Each number is 128 + 32 x the weight over its row's rms, rounded and kept within 0 to 255. Layers, rows and columns count from 0. The size above them is the row's rms in percent of the matrix's.

# layer 7 MLP up, 192x96, rms 0.243, rows 33-99, columns 64-95
size [ 95  92 105 100  93 115 109 102  98  94 103  98  82  95  92 100 108  96 105  97  91  98  94 100  91  90 102  92 104  87  97  99  97 101 100 106 103  97 104  94  94 102 101 101  95  92 100 104  95 110  97  99 114 101 109  99  95 106 103 106  93  99  90 100 106 103  91]
[[117 195  80 125 187 126  58 110 131 109 176 132 136 171 114 135 117 104 108 121  82 120 108 145 116 102 134  88 129  86 110 128]
 [145 100 152  90 120 144  96 141  77 175 128 164 179 137 133 138  59 120 108  89 159 143 137 135 116 117 162 119 154 105 115 152]
 [124 143 136  87 105 125 161 184 179  94 103 105 132 106 100 178  95 141 148 121  68 100 120 100 115 173 105  92 147 168 158 110]
 [117 128  71 128 145 125 187  87 202 189 103 130 103 113 134 125 144 135 128  99 150 151 144  85 143 163  79 110 183 129 117 138]
 [126 129 133 123 170 116  48  76 100 153 182 138 135 131 156 126  81 133  88 115  82 101 116 131  87  80 152  83 138 102 169 105]
 [128 130 163  82 129 133 107  92  76 216 113 124 148 125 140  71 133 100 178 138  78  87 121 124 121 139 113 141  92 143 105  84]
 [112 129  73 120 121 124 120 110 191 167 115 174 172 112 122  77  71  96  90 116 172  89 108 158  83 159  99 199 106  79 114  78]
 [ 89 118 127 101 126  74  64 180 109 118  96 111  92  88 128  77 112 122  86 156 119 126  76 140 123 180 178 190 127 134 121 124]
 [121  73 175 162 122 111 102 123 130 141  56 166 106 155  92 133 153 134 126 111 132 155 156 128 154 127 101 168 144 184 128 175]
 [157 105  77 107 166 102 133 131 150 162 104 114 105 144 159 138 106 150 108 156 111 169 135 167 136  74 137 124  92 178 121 125]
 [130 148  60  98 158 122  98  95  59 112 174  98 112  63  87 136 100  85  85 122 119  98 138 125 129  67 110 166 172 121  98 119]
 [105 133  30 117 125  91 134 189 100  62 158 145 123 102 108 167 154 135 119 104  97 154 106 129  52  79 152 135  81 127  86 192]
 [ 97 142 174 184  83 105 138 157 114  90 134 138 108 122 110  92 169 119 127 155 108 113 197 130 114  86 144 116 149 159 160 151]
 [ 77  88 127 119 103 101  88 154 103 159 158  59  84 125 101 126 155  61 118 128 128 150 161 108 131 125  83 136 101 160 155 138]
 [140 115 168 139 127 118 145 132 152 124  71  72  98 155 166  63 120 113  85 137 144 173 115 127 116 171 168  93 131 145  74 122]
 [146 100 141 131 101  87 176 147 172 104 168 143 136 181  99 116 110 126  83 113 100 139 120 121 144 125 118 132  35  80 180 118]
 [157  83 146 123 104  79 125 164 168  66 181 106 134 142 224 100  79 108 146 175 142 156 141 147 154  42 152 109 178 162 102 121]
 [118  93 153 179 164 174 168 126 110 102  90 117 126 115 100 103 106 119 100 140  85 137  70 161 143 152 101 127  81 163 126 114]
 [111 194 114 109 131 142 123 134 186 141 102 149 174  57  70 113 121 160 145 129 150 129 111  95 132  67 161 156 112 172 147 137]
 [129 112 114  99 150  83 124 103  99 125 135 174 104 150 125 193 151 125 160 188 139  72 135 155  98  90 175  88  70 148  95 155]
 [145 123  73 127  95 168 108 105 108 117  47  84 103 102 136  93 126 164 120 198 142 134 123 130 142 107 110 125 178 139 114 177]
 [155  91 141 134 124 101 102 108 116 131  84 145 111  93 127  84 147 169 112 144  58 190  92 131 128 164 107 159 117 102 126  93]
 [167 126 123 169 106  94 159 146 123 131 129 185 161 109 129 109 108 203 138 163 173 120 131 103 130  85 118  73 128  82 141  97]
 [151 118 180 108  94 133 141 104 109 117 133  82  98 146 140  83 119 193  45  96 113  73  64 130 126 112 112  95 145 101 124 143]
 [ 88 144 182 123 136 136 121 129 132  76 145 145 175 104 141 107 165  94 129 168  60  96 141 121 139 109  66 110 143  58 126 168]
 [ 92 123 102 135 112 134 131 120 130 113  95  91  87 158  97 201 122 120  96 135 121 141 127  60 117  83  96 109 108 187 128 115]
 [166 155  77 211 145  58 123 179  98  55 143 150 100 132 119 176 122 174 121 100 153 144 126 115 145 130 140 118 144 154  83 129]
 [114 105 108 145 161 104  92 101 107  50  78 135 145 104 140 104 135 208 100 159 108 181 119 173 132 109 131 167 160 117 101 159]
 [ 84 172 106 169 112 183 139 142 110  99 101 176  93 135 232  85 125 106 107 144 121 139 119 151  86 181 151  74 112 167  59 159]
 [124 125  84 102  76 116 117 199 146 190 101 107 100  90 108 183 165 159  95  87 117 149  63 133 150 108  73 109 135 152 163 115]
 [ 76 126 173 119 112 141 179 119  78 125  86 130  89 168 135 159 137 129 105 105 146 128 168 114 192  71 110 150 100 114 106 168]
 [ 90  68 137 110  94 103 116  86 122 151 147  78 140 148 135 130  63 145 107  92  77 147 135  93  84 171  99  68 110 121 124 131]
 [135 120 172 167 162 185 111 136 126 116 125 177  68 130 175 167 123 129 101  86 163  83 157 148 138 111 142 138 160 131 126  91]
 [153 142 100 156 204 146 115 109 169  81  69 106 210 138 132 164  85 115 162 185 116 131 120 117 133 109 131 142 166 113  82 154]
 [129  34 115 104 105  89 161 169 155  79 148 114 108 120 141 110 121 124 150  65 150 142 139 142  39 114 165  91 146 162 124 122]
 [106 133 132 141 139  81  83  76 108 148 129 175  80 136 182 117 126 159  64 112  93  96 126 111  68 156 157 119 155 102 151 121]
 [ 67 138  82 144 115 163 113 146  88 130 126 153 169 160 174 164 124  80 193  86 119 101 146 118  78 161  77 114 218 110 104 139]
 [145 159 166 186 143 103 132 165 110 131 124 218 130 142  89 126 119 155 112  90  89  77 131 123  88 114 137  96 111 193 154 148]
 [114 123 172 126 143 112 124 114  95 111  75 139 119 199 133 161 106 131 123 176 124 142 137 129 100 170  84 102 169 132 175  97]
 [106 119 139  98 166  72 112 168 136  89 143 130 129 136 118 131 166 156 133 198  91 128 105 220 158 106  96 147 117  93 152 141]
 [150 177 110 108 144 100  96 132 161 125 144 117 107 162 204 111 108 141 151  98 128 169 199 157  81 134 161 148 146 143 189  93]
 [127 126  59 138  61 133  95 117 160 106 136  72 156 168 122  96 101 109 134 123 106 189 129 119  83 143  66 139  69 104 153 123]
 [140 115 192 123 122 150  96 139 116 116 132 117 146 198  86 128 125 159  95 159 163 124 114 101  98 174  52 171  88 116 133 135]
 [150 166 133 102 121 175 152 214 141 169 146  95  74  89  94 143 172 150 188 152 112 151 118  89 121 158  96 163 151 100 143  98]
 [125 144 151  36 127 111 148 148  75  93 141 107 100 146 119 101 147 187 156 218 116 114 140 146 148 167 106 121 126 131 129 125]
 [112 151 150 110 128 130 109 114 183 109 108 152 121 114  62 149 157 124 156 108 137 180 135 109 133 129 152 126  95 141 124 164]
 [129 178 168 125 153 119 124 131 202 121 169 119 136 126 102 106  90 153 123 131  98  90 116 115 107  94 138 109 101 102  82 127]
 [ 70 117  96 108 158 113  88  93 152 113 134 147 121 174 123 154  90 106 103 118 103 151  55  59  99 184 102 153 186  80 169 108]
 [153 117  78  83 117  75 162  78 109 132  94 130 167  92 118 119 196 107 119  43 138 129 145 125 111 105 127 112 196  69 103 162]
 [132 193 143 184 111 159 160 134 104 170 130 148  79 167 145 170 108 211 205 114 144 150 155  96 145  87 124 117 117  78 110 134]
 [158 153 175 101 154 140  78 120 125 139 104 111 120  85 119 128 127 165 154 129  63 155 108 186 133 137 148 152 159  88 160  82]
 [109 190 178  86 121 112 162 136 158  75 130  67  96 210 117 123  78 135 100 141  97 126 165 113 130 152  95 146 109  96 110 104]
 [100 143 139 139  33 140 121 153 118 137 124 143 108 129 104 134  98 131  87 144  85 222 151  94 120 126 125 102 146 100 167 114]
 [138 149 128  86 139 137  74 189  92 117 109  63 122 155 171 141 115 125  84 142 144 140 101 178 141 135 139 139 124 141 163  84]
 [139 141  95 129 117 116 105 131 175 144 128 150 164 120 115 104 143 134  56 135 156  50 117 112 144 101 130 142 157 123  68 122]
 [ 97 104 150 150 163 137 164 118 149  42 161  95  81 142  98 148 112 120  76 101 100 166 121 129  79 158 150 117 160 191 129 159]
 [106 131 111  81 114 133 160 130 191  92 108 106 105 149 190 105 143  79 143 151 110 171  77 129 123  97 101 113 174 103 113 203]
 [165 119 136 131 200  99  92 152 105 100 181 120  88  90 140 132 128 110 136  94 157 141 110 140  91 102 128 140  63 148 185 113]
 [145 113 170 117  84 189  68 113 127 168 110 170  96 138 155 123 115 153 100 128 164 126 150 160  69 141 109  65 161 102 107 163]
 [124 107 112  76  87 126 182 113 142 119  97 125 151 155 107 113 184 145 123 172 136 111 117 146  58 143 160 127 124 116  95 100]
 [125 118 148 182 133 136  77 193 122 121 120 174 196  95  94 107 141 187 118 167 117  98 119 110 121 115 151 161 114 154 127  92]
 [134  97 114 143  95 173  89 130 124 172  86  86 126 144 158 110 154 143  80 148 137 107 124 104  50 100 122 125  59 117 182 154]
 [163 151 133 150 147 110 109 110 146 135 169  94 126 119  97 223  92 104 149  89 148 154 112 124 141 110 116  99 111 154 148 115]
 [211 128 141 166 131 155  80 128 108  95 101 179 160 122  87 141 138 116 113 182 124 128 111 190 145 139 150 130 100 135 180  51]
 [122 137 114  89 161 116 121 154 122 162 153 120 190 118 101  61  96 172 144 116 111 213 171 153  80 124 137  96 139 114 133 115]
 [109 153 175 115  80 104 122 155 135 109 167 190 138 134 124 150 173 111 161 121  52  94 105 174 132 139 116 110 169 153 172  83]
 [ 92 185 112 115 118 113 116  79 123 117 119 127 123 111  90  89 147 156 155 101 132 153  85 103  91 143  80  44 144 227  94 138]]
# layer 7 MLP down (transposed), 192x96, rms 0.236, rows 33-99, columns 64-95
size [100  94 107 100  96 105 107  96  96 101 106  96  88  96  96 104 100  95 108 101  93  98  98 103  97  96 101  92  99 101 101 103  94 101 101 103  95  95 102  96  98  99  98 102  96  97 110  99  98 105 101  99 100 103  99 100  95 106 106  92  93 102  98  97  91 105  96]
[[132 138 124 169 115 172 126 100 159  65  66 130 121 100  60 112 162 139 135 174 117  97 125 127  49 123 148 176  47 146 158 155]
 [178 179 121 113 163 119  71 158 171 131  78 130 134 105  89 121 134  84 151 171 138 190 187 137  90 180 120 145 190  98 183 153]
 [ 89 166  46 136 116 133 102 108 109 121 157 151 122 129 102 197 140 175 173 130 121 112 157 110  69  94 179 170 119 122 151 146]
 [ 94 151 174 176 189 151 104 132 153 132 149  86 118 127 154  99 108 117 152 119 115 175 126 128 136 121 156 105 114  94 125 131]
 [103 149 137 102 144 119 112 100 168 112 178  51 147 143  91 159  74 133 138 105 208 104 124 128 158 133 149 155 104 117 118 127]
 [ 21 136  96 124 133  92 143 101 143 104 162 139 180 143 160 134 175 112  72 134 172 193 154 112 107 156 109 140 183 141 147 126]
 [113 141 141 150 119 117 114 137 106  98  94  56 102  98 108 130 150  75  96 136 174 107 151 159  66 107  85 145 158 117 120  79]
 [155  89 129 142 129 137  96 105 202 164 113  32 102 166  74 178 200 144 175 137 128 117 145  50  90  99 126  97 136 107 128 148]
 [103 153 145  98  72 110 133 115 175 180 128 150 130  91  80 144 107 117 100 159 158  88 157  84 173 111 172 144 154 178 144 122]
 [139  78 109 130 170  66 188 124 169  91 118 141 175 151 121 167 114 133 133 210  90  94 148  70 175 190 121 141 136 107 191 149]
 [108 139 128 119 155 124  55 131 123 146  97  47 146 131  67 109 114  69  90 155 157 167 121 161 237 196 142 130 105 159 133 153]
 [105 131  67 106 129 108 137  62 125 157  89 168 143 112  77  81  84 145 147 141 141 135 156 123 119 149 118 195 132 138 200 101]
 [172 122 103 111 149  98 148 124 128 147  98 145 107 121  88 174  93  91 132 101 162 152  99 164 177 134 174 137 122 122  96  96]
 [ 98 131 124 115 140 113 133  69 151 138 169 158 127 154 110  91 131 163 146  67 168 127 116 163  81  50 151 143 155 135 146  91]
 [150 119 116  66 142 108  89 112 158 145 168 101 112  74  67 125 161 129 117 129 109 104 105 174 135  91  67 142  75 151 117 107]
 [129 132 160 132 116 105 159 129  97  81  89 103  69 112 110 127 155 152 151 128 135  92 106 168 183 168 116 167  86 139  60 140]
 [144  87 131 139 103 169 137 138  82 130 122 172 156 136 111 148  72 127 136 166 153 175 101 109 138 174 146 126 117 173 112 154]
 [148 185 182 117  91 125  66 119 123 137 172 170 123 175 139 153 144 114 110 129  93 118 148  78 151 164 116 121 111 140 177 157]
 [122 156 125 151 165 117 135  89  85 172 149 219 128 152 109 121 163 114 147 120 173 103 109 129 172 125 191 189  93  59 149 134]
 [114 144 177 126 128 198 137 119 136 119 114 156 114 148 107 122  76 142 163 101 118 139 146 164 172 112 100 110 203 126 154 111]
 [113 108 122 128 145 133 113  73 118 158 144 107 132  70  91 135 132 140  57 136 184 123 160 127  69 125  66 137 149 136 109  95]
 [ 44  66 126 165  72 105 162 127  91 137 118 162 109 148 121 141 144 155 111 128 127 127 111 139 114 141  51 163 140 139  32 143]
 [167 153 160  97 116 123  78 116 145  75 111 163 125 135  96 143 125 115  73 176 116 118 158 138 130 160  98 161 128 162  29 125]
 [175 199 155 146 184 122 126 161 131 164 142 147 116 121  93 124 117 116 105  73 194  85 131 128 163  67  65 103 174 149  99 128]
 [106 118 117 127 119 117 120 113 160 148 108 127 123 112  98 135  98 125 141  65  96 132 114 155  98  84 148 162 193 117  81  89]
 [135 148 185 151 135 103 106 130 135 167 123 200 166  81  94 117 151 175 110 102 115  98 154 135 173 107  80  97 138 140 135 166]
 [172 144 131  88 160 123 176  84 112 151 107 101 199 149  63 129  63 117  87 172 104 132 153  91  47 163 130 173 165 171 117  89]
 [ 97 109 198  88 159 155 127 119  92 159 135  89 133 113 144 103  86  87 123 111 113 107 109 145 104 128 154  95 137 124 169 157]
 [ 99 165  87 145 132 113 182 120 169 129  98 162 212 120 133 125 154 112 124 122  95 176 139 116 132 154 150  77 204 129 200 149]
 [214 111 176 126  96 188  86 149 130 131 107 146 158 127 166 179 131  91 113 148 164 119 106 103  32 125 132 133 113 153  74 130]
 [ 77 113 123  97 120 212 109 153 117 141 147 123  88 162 176 123 118 127 152  59 135 140  95 154 195 124 107 101 140 129 139 115]
 [ 96 140 138  76 123 183 129 137 169 181 118 115  97 130 121 126  90 128  96 174  76 143 126 101 151  80 152 109 119  98 116 133]
 [110 139 158 136 105 144  96 132  76 171  93 119  96 144 146 185  89  99 154 116  79  94  86 148 135 161  63  95 151 160 119 105]
 [141 112 107 161  96 137  98 133 110 128 143 109  79 125  85 129 147 103  93 134 195 121 112 171 160 133 164 102 174  61 121  92]
 [136  84 154 162 111  77 148 139 155  99 154  99 157  96  63 155 113  97 105 172  75 130  95 145 150 151 118 126 132 109 103  94]
 [172 129 130 127  76  78 119 124 131  92 166  50 100 120 115 108 141  79 135 117 144  91 125 115 101  60 149 151 137 145 116 113]
 [181 212 134 113 118 124 184 119 133 137 143 149 185 144  75 118  87  75  94  92  96 119 131 153 169 142 147 121 129 148 107 118]
 [161 138 195 101 135 130 113 166 164 114  68 123  76  98 192 152 146 189 119 125 173 189 135 134 147  74  93 146 189 208 182 124]
 [147 189 138 100 137 116 139 170  85 156 167 103  69  80 122 108 161 131 165  88 127 118 130 161 125 125 160 158 116 133 133 109]
 [116 164 156 125  97 169 145 151 120 151 133  99 175 123 113 142  93 134  79 124 144 153 103  72 163 148 168 161  52 125 121  73]
 [106 148 134  75  26 149 145 126 120 127 194 102 138 195 177 118 114 155 105 113 199 169 136 124 170  54 114 115  86 164 125 105]
 [ 71 203 114  66 156  93 166 100  48 140 111 200  93  98 152  95 152 107  78 150 121  86 173 128 129 202 106 142 171 117 127 163]
 [111 164  75 151  92 100 162 107  81 160 180 204 139 152 130 125 122 138 165 106 146 140 106  74  92 134 167 127 121 127 137 160]
 [142 107 124 169 106 129 109 108 137  72 128 108 191  99 135 131 130 115 160 114 174 164 111 164 107 150 133 140 154  69 139 135]
 [168 130 108 152 125 131 120 182 150 100 138  80 129 131  86 146 128 128 154  70 104 113 153 111 132  61 164  82 135 155 124 130]
 [201 184 122 157  86 148 103 124  77  93 115 148  86 147 126  85 116 159 120 152  97  92 112 127 118 126  56 138 116 132 136 132]
 [122 159 111 121  90 118 142 151 134  85 152  87 143  80 144 167 101 127 121 121  89 144  24 144 120 110 144 141 132  75 120 150]
 [ 73 128 115 131 161 181 128 140 128 168 117  90 123 142 147 122 148  85 128 129 105 151 105 147 146 111 145 166  63 123 101 176]
 [ 61 100 146 142 140 111  86 132 148  99 160 118 184 146 129 178 150 108 193 116  88 168 161 105  91 135 128 147  93  80 142  90]
 [ 63 105  72 108 117  64 133 150 174 161 127 159 112 121 156 135 120 148 105 110  98 165 104 139 164 131 197 130  95 207 147 149]
 [153 101  78 116 106  95  41 187 154 120 106 134 107  84 188 177 160  92 106 156 131 141 105 171  79 152  95  74 159 120 154  70]
 [194 118 152 179  92 117 129 132 173 128  98 172 126 138 126 101 182 102 153 147 149 124 132 185 126 121 178 185 181 171 103 133]
 [136  88 102 166 112 176 135 134 152 133  92 118  95 163  31 110 143 147 134 100 101 117 105  69 127 152 163 134  89 124  79 145]
 [122 154 126 135 186 129 145 116 153  55 117 163 127 162 129  63 162 118 143 128 144  40 145  87 125  92 142 125 123 108  91 134]
 [183 129 134 138 111 145 160  92 161 124  88  53 220 161 109 103 111 140 114  89 116 116  93 118 132 110 134 127 101 108 192 128]
 [119 126 132 109 113 101 156  71 203 120 100 170 126 121 130 130 118 120 137 164  96 201 121 117 121 137 134 144 182 120  86 121]
 [163 143 139 120 157  69  92 140 102 112  95 185  60 106 109 136 132  78 126 146 153 143 178 137 156 107 133 104  72 126  86 147]
 [154 124  53 155 132 172 114  99 100 165 155 171 146 129 115 125 122 106 175 131 101 104 102 141 160 148 141 143 117 132 159 122]
 [150 121 176 169 125 181  99  84 114 184 123 100 121 136 112  87 179 148  89 105 115 196 142 176 184 139 124 128 107 192 164  89]
 [100 147 129 151 132  90 159 133 109 164 117  68 100 118  75 114 147 125 133 119  86  94 181 132 145 127 130 124 123  48 117  83]
 [150 148 149 125 109 201 100 189 138 140  96 151 154 125 116  70 158 141  38 110 129 122  66  88 150 132  98 137 132 154 116 119]
 [114 137 117  96 115  90 132 101  82 114 114  87 174 153 143 138 125 116 196 142  96  84  93 137  95 136 127  66 174 110  92 141]
 [163  95 135 100 109  87 148 167 121  76 110 203 134 123 121 136  91 102 141 120  80  90 160 129 112 140  56 121 158  77 153 108]
 [137 123 115 135 116  84 144 105 155 122 143 132 162 110 112 165 133  50 139 164  63  53 161 154  84 106 107 149  88 132 169 166]
 [133 167  99 109 126 130 135 203  71 122 121 111 176 120 125 125 135 148 179 117 116  54  76 173  99 127 161  94 188 167 128 145]
 [147 119  71 155 123  79 107 115 101 107 197  50 209 135 116 158  91 134 120 160 150 150 101 101 109 153 138 109  72 157 139  86]
 [157 107  79 170 172 125 119 134 130  65 154  67 173 110 156 191 136  47 111 164 156  93 115 138 102  96 101 121 119  60  97  93]]
# layer 7 MLP gate, 192x96, rms 0.256, rows 34-99, columns 64-95
size [ 91 106 100  93 104  98 104 104  99  95 101  82  94  95  95 101  91 107  99  92  99  98 106  93  91  95  94  99  93 101  96 100 105  98 106  96  96 104 105  95 105  98 109  94 103 111 104 104 117  92  95 101 102 107  99  87 111 100  99 103  95  97  91 105 105 105]
[[155  94 127 160  78 179 118 145  59 170  96 165  81 111 172 122  87 109 141 122 192 141 102  75 170 171 115  96 101  81  79 117]
 [ 69 180 116  62 168 185 108  85  97  88 168 115 121 161 136 132 138 106 120 139 197  96 102 172 145  90 158 167  95  73 127 129]
 [137 146 136 135 142 119 111 163 162 162 143 151 167  59 152 107 155 142 161 131 100 119 208 165 170 129 151  85  81  66 119 146]
 [133 108 128 105 124 103  95 150 107 115  83 189 162 111  94 153 141  94 135 122 106 112 140 164  68  80 111  95 117 100 105  94]
 [ 66 119 118 100 131  82 157 149 110 143 116 100  82  78 132 157 148 125  73 117 180 110 127 167 110 185 156 135 151 153 118 146]
 [119  99 128 177 216 188 123 149 160 106  90 187 154  84 127  94 101 155 127 112 136 121 141 151  93 117 101  74  96 134 121 122]
 [106 116 118 124 105 156 124 116 131 145 141  72 148 130 119 130  99 189 157 162 152  90 110  77 129 138 115 128 126 144 168  78]
 [102 129 130  44 118 135 164 160 182  82 150 139  90 105 122 108 165  76 100 108 101 144 118 144 142 141 155  97 179 104  57 141]
 [ 90 186 176 156 153 156 164  93 142 143 113 115 128 122 153 139 115  80 112 140 134 120 121 121 102 215 144  61 115 115 119 200]
 [ 52 118  98  48 159 173 111 144 141  94  98 120  92 179 125 143  97 118 115  92 137 122 150  87 127 106 162 133 148 143 107 133]
 [125 137 141 139 103 110  57 170 131 170 119 199 110 136 115  91  84 131 103 196 135 143 145 103 110  80 126  97 152 168  70 186]
 [101 120 130 115  85 122 136  98 131 125 108 128 107 102 132 162 115 110 163 103 164 123 102 138 121 165 144 112 127 145 123 126]
 [ 95 140 135 125 167 197  89  91 105 131  95 149  69 193 145 100 145  95  90 129 109 123 132 202 116 134 179 110 149  87 124 115]
 [160 153 151 110 185  71 122  89 136  90  79 125 112  53 135 133 180 106 113 104 149 149 143 147 190 129 107 100 141 123 109 132]
 [164 174  90 127 109 145 157 149 156 163 161 152 152  97 102 164  86 111 150 150 151 118 137  93 163 140 136 118 101 149  41  95]
 [ 73 137 112 141  76 122 100 118 160 128 173 101  55 114 140  85 152 144 106 137 180 107 136 163 140 161 120  81  79 122 118 134]
 [127 164  95 192 113  91 134  68 167 133 109 204 162 161 169 116 111 126 100 130 143 103 173 111 132  93 130 138 106 116 100 148]
 [126 126 173 147 141 133 113 112 111 124 168  80 129 132 144 158  88  68 191 137 161 139  68 168 138 176 132 195 186 169 136  93]
 [109 189 129  65 137 127 116 144 158 106 110 130  50 139 142  84 103 144  96 156 116  97  82  84 156 107  40 146 145 157  89 140]
 [105  65 132  76 147 132 198 103 114  95 139 164 105 147  97 117  66 155 184 141 105 127 148  84  77 154  58 126 123  60 125 116]
 [105 104  49 127 187 169  75 121  71 129 136  50 120  93 115 101  87  93  89 142 112 195  88  96 135 149 144 115 124 143  93 178]
 [ 46 114  65 185 173  91 101 142 123 126 160 119 194 113 101 114 137 188 122 170 129 160 205 131 144 119 171 142 170 142 108 182]
 [ 77  73 163 131 147 178 133 116 179 109 139  91 133 145 166 166 145  95 153 145 171 182  99 129 121 133 128 167 140  78 175 139]
 [123 152 153  90 117 196  74 128 161 173 109 105  87 118  92 135 157 134 135  90 103 132 117  90 110 107 112 145 181 122 109 129]
 [ 70 144 150 140  82 141 111 128 105  94 126 136 112 143 163 161  80 135 150 137 180 154 112 126 140 111 161 154 121 126 115 112]
 [146 136 109 135 150 115 114 107  63 112 152 168  91 101 112  82  76 153 184 137 141 143 188 144 140 110 138 195 162 182  98 150]
 [103 146 113 123  64 198 164 104 128 140 136  93  65 174 185  47 123 112 140 136 153 129 146  52 125 103 150 124  97  91 164 131]
 [184 111 138 126 166 107  80 106 122 141 115 164 141 151 109 120  98 138 189 187  59 108 145 136 134 162 156 113 118 114 150 143]
 [124  93 158 175 155  92 145 101 233  94 167  92 137 180 135 123  83 115 126 132  74  89  91 178 147  97 165 167 102 150 117 136]
 [ 94 120 101 136 122 101  68 159 123 126 144 169 131  94 133  84 133 166 165 124 141 145 109 141 133 154 121 178 158 176 144  76]
 [120 153  97 214 159 140 116 147 109  93 142 183  95 102 142 163 132 189  95 114 136 118 119  92 185 149 103 185 138 144  88  60]
 [131 182 145 120 105 106 134 193 137 176  73 105 103 143 121 143 128 108  90 127 166  94 109 108 163 181 124 194 148 170 118 138]
 [ 98 139  98 112 165 143 122  91  85 149  70 121  96 125 133  97 179 128 171 102 129 120 149 100 169 132 111  97  91 161 206 172]
 [125 173  94  94 133 173  92 143 112 127 125 133 130 101 125 136 133  91 169 173 174 130 138 145  81 141 140 117 108 165 131 198]
 [149 158  81 152 120 129 145 127 129 122 126  62 181 126 151 130 116  93 131  44 175 108 130 110 137 118 121 109  89  93  68 130]
 [162 147 120 136 127  70 103 107  67 111 121  38 121 177 152 106 156  87 182 130  73  62 144 160 110  78 138 141 179 110 125 151]
 [131 158 121  99 117 166 145 172 100 140 160 134 144 123 153  95 159 118 163 141 131 127 156 164 147 130 100 141 106 112  84 126]
 [109 174  89 115 146  89  81 165 139 202  87 136 111  80 174 123 176  99 152  51 160 123 122 141 121 136 127 153 140 119 197 154]
 [110 108 123 151 153 168 132 177 136  80 137 103 150 137 148 147  82 135 143 161 140 120 173  79 132 102 165 124 164 117 113 143]
 [127 125 136  83 160 134 117 122 132 113 141 111 132 105 101 100  85 108 116 122 152 131 121 121 113 154 156 138 162  78 135 180]
 [115 176 135 119 139 146 159 123 121 170  52 157 190 107 102 145 117 103 155 119  88 143 108 139 154 161 160 151 188 142  71 124]
 [138  88 148 100 164 180 156 130  95  83  96 161 140 148 138 147 209 119 138 103 132  89  86 176 146 134 173 121 131 102 114 144]
 [113 113 134  86 157  99 146 183  83 121 176  70 130 126 136  76 125 108 126 100  75 137 173 145 139 116  97 167 173 181 104 100]
 [146 192  86 144 127  96 129 186 168 181  98 108 132 119 111 149 118 151  91 117  96  93  71 170  92 132 114 148 132 107 105 181]
 [127 110 138 135 139 101 117 185 141 119 188 102 108 175 156 113  76  81  85 135 127 165 164 107 147 120 174 103 185 125 109 163]
 [137 149  34 142 138 180 124 154 123 140 130 115  94 160 117  98  84 109 153 168 112  89 170 130 101  92 117 159 106 139 179  84]
 [130  74 126 109 166 146 137 119 120 129 160  88 162 120 136 119 114 188 139 172 153 152 121  62 149  88 146  61 131 136 137 115]
 [128  96 160 166 154 184  96 121  81 171  80 178 135 158 130 154 128 135 165 141  65 154 166 132 134  96 125 105 119 119 130  84]
 [ 89 148 179 169 153 135 143 158 119 183 138  64 123 144 182  86 170  82 149 127  70 150 124  77 129 117  99 133 138 145 129 170]
 [126 159 120 132 176 154 143 153 160 158 103  66 148  76 130 113 136  97 130 195 153 160 183 137 186 123 115 212 115 129  86 104]
 [121 153 120  86 122 115 107 171  97 123 125 146  78 105  82 120 117 201  98 136 186 114 141 132 115 157  64  95 113 140  93 144]
 [106 154 125  59 151 174 134 113 147  65 149  99  94 101 217  95  98  85 186  96 140 136 126 121 109 138 165 167 195 141 136 111]
 [101 116 110 101 133 206 123  96 141 138 135  92 128 150 188 181  97 113 154  98  80  82  84 105  86 106  49 134 150 125 126 189]
 [161 102 145 149 135 171 138 156 148 157 162 134 126 103 106 118 123 150 151  97 154 110 127 143  52 177 170 137 179 116 125 138]
 [146 181 117 126 172 124 138  94 122  97 162 121 105 152 122 192 140 101  70 178 141 124 152 100 128 125 106 170 135 116  87 133]
 [ 82  70 101 140 137 154 131 169 137 152  89 175 160 170  35 146 106 152 136 159  75  61 169  98 133 121 135 143 113 197  95  71]
 [139 148 132 154 154 156 109 129 117 123  72 111 137  78 115 133  47 160 119  88 164 167 141  69 102 132 138  41 129 151 137 110]
 [115 136 155 117 179 142 126 157  85 138 134 160 136 139 149 142 116 171 120 116 121 161 120  77 152 115 147 151 127 157 150 195]
 [109 100 172 148 148  97 157 150 138 122 146 107  69 151 132 123 104 119 153  86  87 125 150 171 152 129 142 153 129 183 164 142]
 [ 99 110 184 118 185 117  92 128 119 114 123 180 121 142 136 123  46 162 209  85 140  76 134 138  74 133 158 138 117 204 163 137]
 [113 123 237 121 124  76 115  95  89 135 164 119 120 110 136 194 143 106 159  85 107 130 155  65 108 178 104 132 152 137 151 115]
 [122  61 156 165 110 127 175 102 191  96 120 209 147 135 100 122 117  67  91 127 129 105 126 121 122  59 116 130 118  79  87 124]
 [126  87 140 148 169 137 161 134 121 143 120 132 127 169 123  93 161  97 140  68  93  78 145 144 155 119  99  80 101 134 118 150]
 [101  66 132  92 132  73 126 197 102 146 157 139  63 146 117 133  72  84 195 161 134 189 142 162 122 108 143 130 129 143 126 145]
 [122  73 169 125  70 116 159 136  83 117 151 128  42 127 111  68 124 142 110 198 130 151 126 129  68  63 133  67 180 140 125  83]
 [158 105 147 184 121 103 123 153  85 127 103 124  99  97 143 107 132 157 108 127  80  89  95 132 124 127 182 139 177 181  69 145]]